From a checkpoint of a small transformer trained on Wikipedia: 0.961M parameters.
Each number is 128 + 24 x the weight over its row's rms, rounded and kept within 0 to 255. Layers, rows and columns count from 0. The size above them is the row's rms in percent of the matrix's.

# layer 5 MLP down, 64x256, rms 0.0991, rows 0-20, columns 0-63
size [ 99  99  98 101  97  98 107  99 102  99  89  91 100  97 105  98 103 105 101 103  93]
[[124 144 105 194 102 104  96 117 110 107 141 134 121 119 106 173 125 128  78 161  81 121  89 152 103 143 140 137 140 101 150  73 170 187 139 149 133 136 157 120 153 132 124 131 125 138 113 128 113 153 152  93 121 151 146 104 107 149 137 113 119 154 146 171]
 [126 173  97 119 127 167 140 149 113 105 144  90 124 145 123 127  99 153 124 123 172 138 122 131 105 119 135 176 146 112 136 125 107 175  99  95 161 157 164 122 127  94 131 110 102 131 132  83  96 119 132  70  79 122 131 135 121 148 116 117 156 132 123 148]
 [130 129 126 156 114 149  94  88 146 139 143 171 164 156 124  98 169 118  58 136 146 139 102 124  83 105  95 148 130  91 191 147 139 127 129  90 128 140 116 105 115 115  85 102 113 101 100 136 141 138 140 143 136 126 150  92 112 107 151 129  68 131 157 139]
 [113 129 103 125 117 120 125 154 116 104 152 145 121 120 130  92 101 103  92 128 143 124 171 136 152 108 111 139 179 144 136 122 114 176 131 136 127 123 157 131 140  94 129 151 120  96 159 142 156 102 121 145 155  79 135 169 158  87  89 173 150 137 146 100]
 [106 147  98 141 129 125 113 125 130 106 146 135 142 109  89 147 110 153 157 126 125 137 146 135 123 133 138 108  89 190 118 154  99 145  93 143  91  80 166 151 111 143 174 138  93 147 105 113 105 116  97 140 114 145 134 110 149 139 147 116 161 191 137 118]
 [128 116 114 121 116  63  82 126 193 123 104  93 113  82 102 144  80  87 135 107 143 145 111 117 118 143 163 119 141 159  87 125 142 134 149 124 136 143 131 134  95 148 139  95 125 127  97 129 189 127 120 139  97 142 110 173 113 112  87 176 147  99 116 116]
 [188 173 105 100 110 122  73 123 157 141 112 158 186 156 130 146 123 102 147 111 122  81 123 102 132  92 113 130 111 140 133 132 169 168 149 112 132 158 124 119 176 129 141 123 112 106 157  93  91  93 143 127 168 135  86 151 107 110 148 147 100  64 135 112]
 [155 103 142 154 146 141  92 135  96 104 131  94 118 136  95 122  98 139 141  84 119  98 130 139 125 131 138 138 108 110 114 139 139  78 120 145 195 106 144 152 176 131 159 148 170 111 145 125 121 118 162 132  87 166 104 147 127 143 132 108 117 157 103 143]
 [127 119 125 136 151 130 172  92 143 138 106 122 125  92 111 123 130 123  99 130 128 146 138 128 181 117 102 119 127 138 102 127 114 108 168 115 155 119 163 138 150 174 134 175 131 122 149  89 120 137 121 133 120 156 111  82  94 127 157 133 183  95  91 135]
 [163 140 144  68 118  88 123 162 114 173 121 124 108 131 121  99 115 155 117 119 134 145 127  62 128 160 102 154  77  86 166 116 136 147 163 168 146 126 117 106 123  77 139 137 142 138 126 105 146 129  94 113 108  80 132 167 139 104 149 151 165  92 138 120]
 [149 110 144 153 107 125  88 132 135 165 129  98 145 130 124  95 123 130 157  96 182 107 146 111 109 127 134 178 142 156 115 110 102 137 142 137 131 145 145 106 111 153 125  95  97 118 156 117 143 128 115 166 104 133  86 148 113 111  96 113 171 145 102 102]
 [122 144 145 124 149 100 113 110 170 163 138 167 136 157 137 139 108 176  84 115 161 145 133 172 166  98 130 142  68  98 164 150 137 132 142 148 133 106 100 135 144 121  82 153 144 154 130 131 142 121 140 158 155 107 109  99  63 122 134 136  95 136 126 137]
 [ 77 112 142 138 151 123  94 114 138  97 114 142 126 144 149 139 175  83 129 133 168 117  85 112 148 150 122 127 148 129 156 148 109 116 102 165 137 117 117 167 111  96 150 134 155 150 146 122 121 140 152 163 118 100 145 127 114 119 139 130 135 147 132  85]
 [116 119 148 151 107  99 151 115 131 100 141 113 170  91 132 152  81 154 144 160 120 134 113 147 103 150  91  89 101 127 147 114 150 102 132  92 107 110 151 147 103 154 137 102 134 169 149 132 153 139  83 151 144  91 107 113 141 144 144 121 123  74  99 118]
 [130 119 118 148 121  97 161 114 112 115 125 108 133  97 146 164 175 153 169 115 100 112 107 141 108 132 106 131 136 109  73 138  89 156 131 118  81  78 111  77 127 160 116 129 119 117 158 157 119 146 110 118 143 127 103 139 113 131 144 127 102 139 129 117]
 [116 148 133 105 140  91 126 110 125 149 103 187 133 137 129 121 155 104 177 132 183 125 141  99 109 108 109 141 124 118 172 125 144 114 187 127 114 102  99 142 118 137 178 154 127 120 114 108 107 121 141 131 123  85  97 121 153 109 111 109 138 141  80  77]
 [103 106 105 163 116 131  89 106 155  85 134 115 137 184  96 116 128 103 127 164 150 184 181 110 167 115 127 116 162 117 100 139 129 101 155 137 139 101 164 137 124 142 122 141 148 174 146 133 129 116 138 123 101 128 166 100 122 122  82 103 109 146 108 112]
 [160 119 143 120  98 128 106 104 183 171 145 117 122  82 102 104 163 132 147 152  99 115 114 158 189 113 164  84 146 156  94  98 121 120 132 139 118 139 147 118 112 148 135 124 143 126 126 164 136 133  87 150 112 123  85 120 130 140  99  95 157 111 128 156]
 [169 146 180 116  95 142 108 122 164 117 126 133 115 127 127  89 130 132 117 135 137 112 167  94 139  94 118  94  68 113  85 118 143 133  82  75 134 157  81 123 166 170  78 127 144 112 163 118 130 138  92 171 153 118 156 157  55 125 136 119 134  92 127 103]
 [119 169 131 113 132 107 151 124 113 186 174 137 124 110  83 145  91  88 120 109 120 124  86 118  97 129 128 159 145 156 169 148 127 155 102 127 122 153 129 162 123 116 143 131 139 119 107 169 119 138 132 171 128 132 111 125 134 133 129 136 157 117 132 151]
 [153 143 108 131 107  96 166 117 143 131 101 115 139 130 128 109 153  93 142 154 152 134 133 122 101 153 132 151  49  65 121 163 154 178 162 138 168 117  89 153 177 120 113 172 152 185 133 128 137 138 151  95 150 153 141 106 118 156 136 145 114  97 149  90]]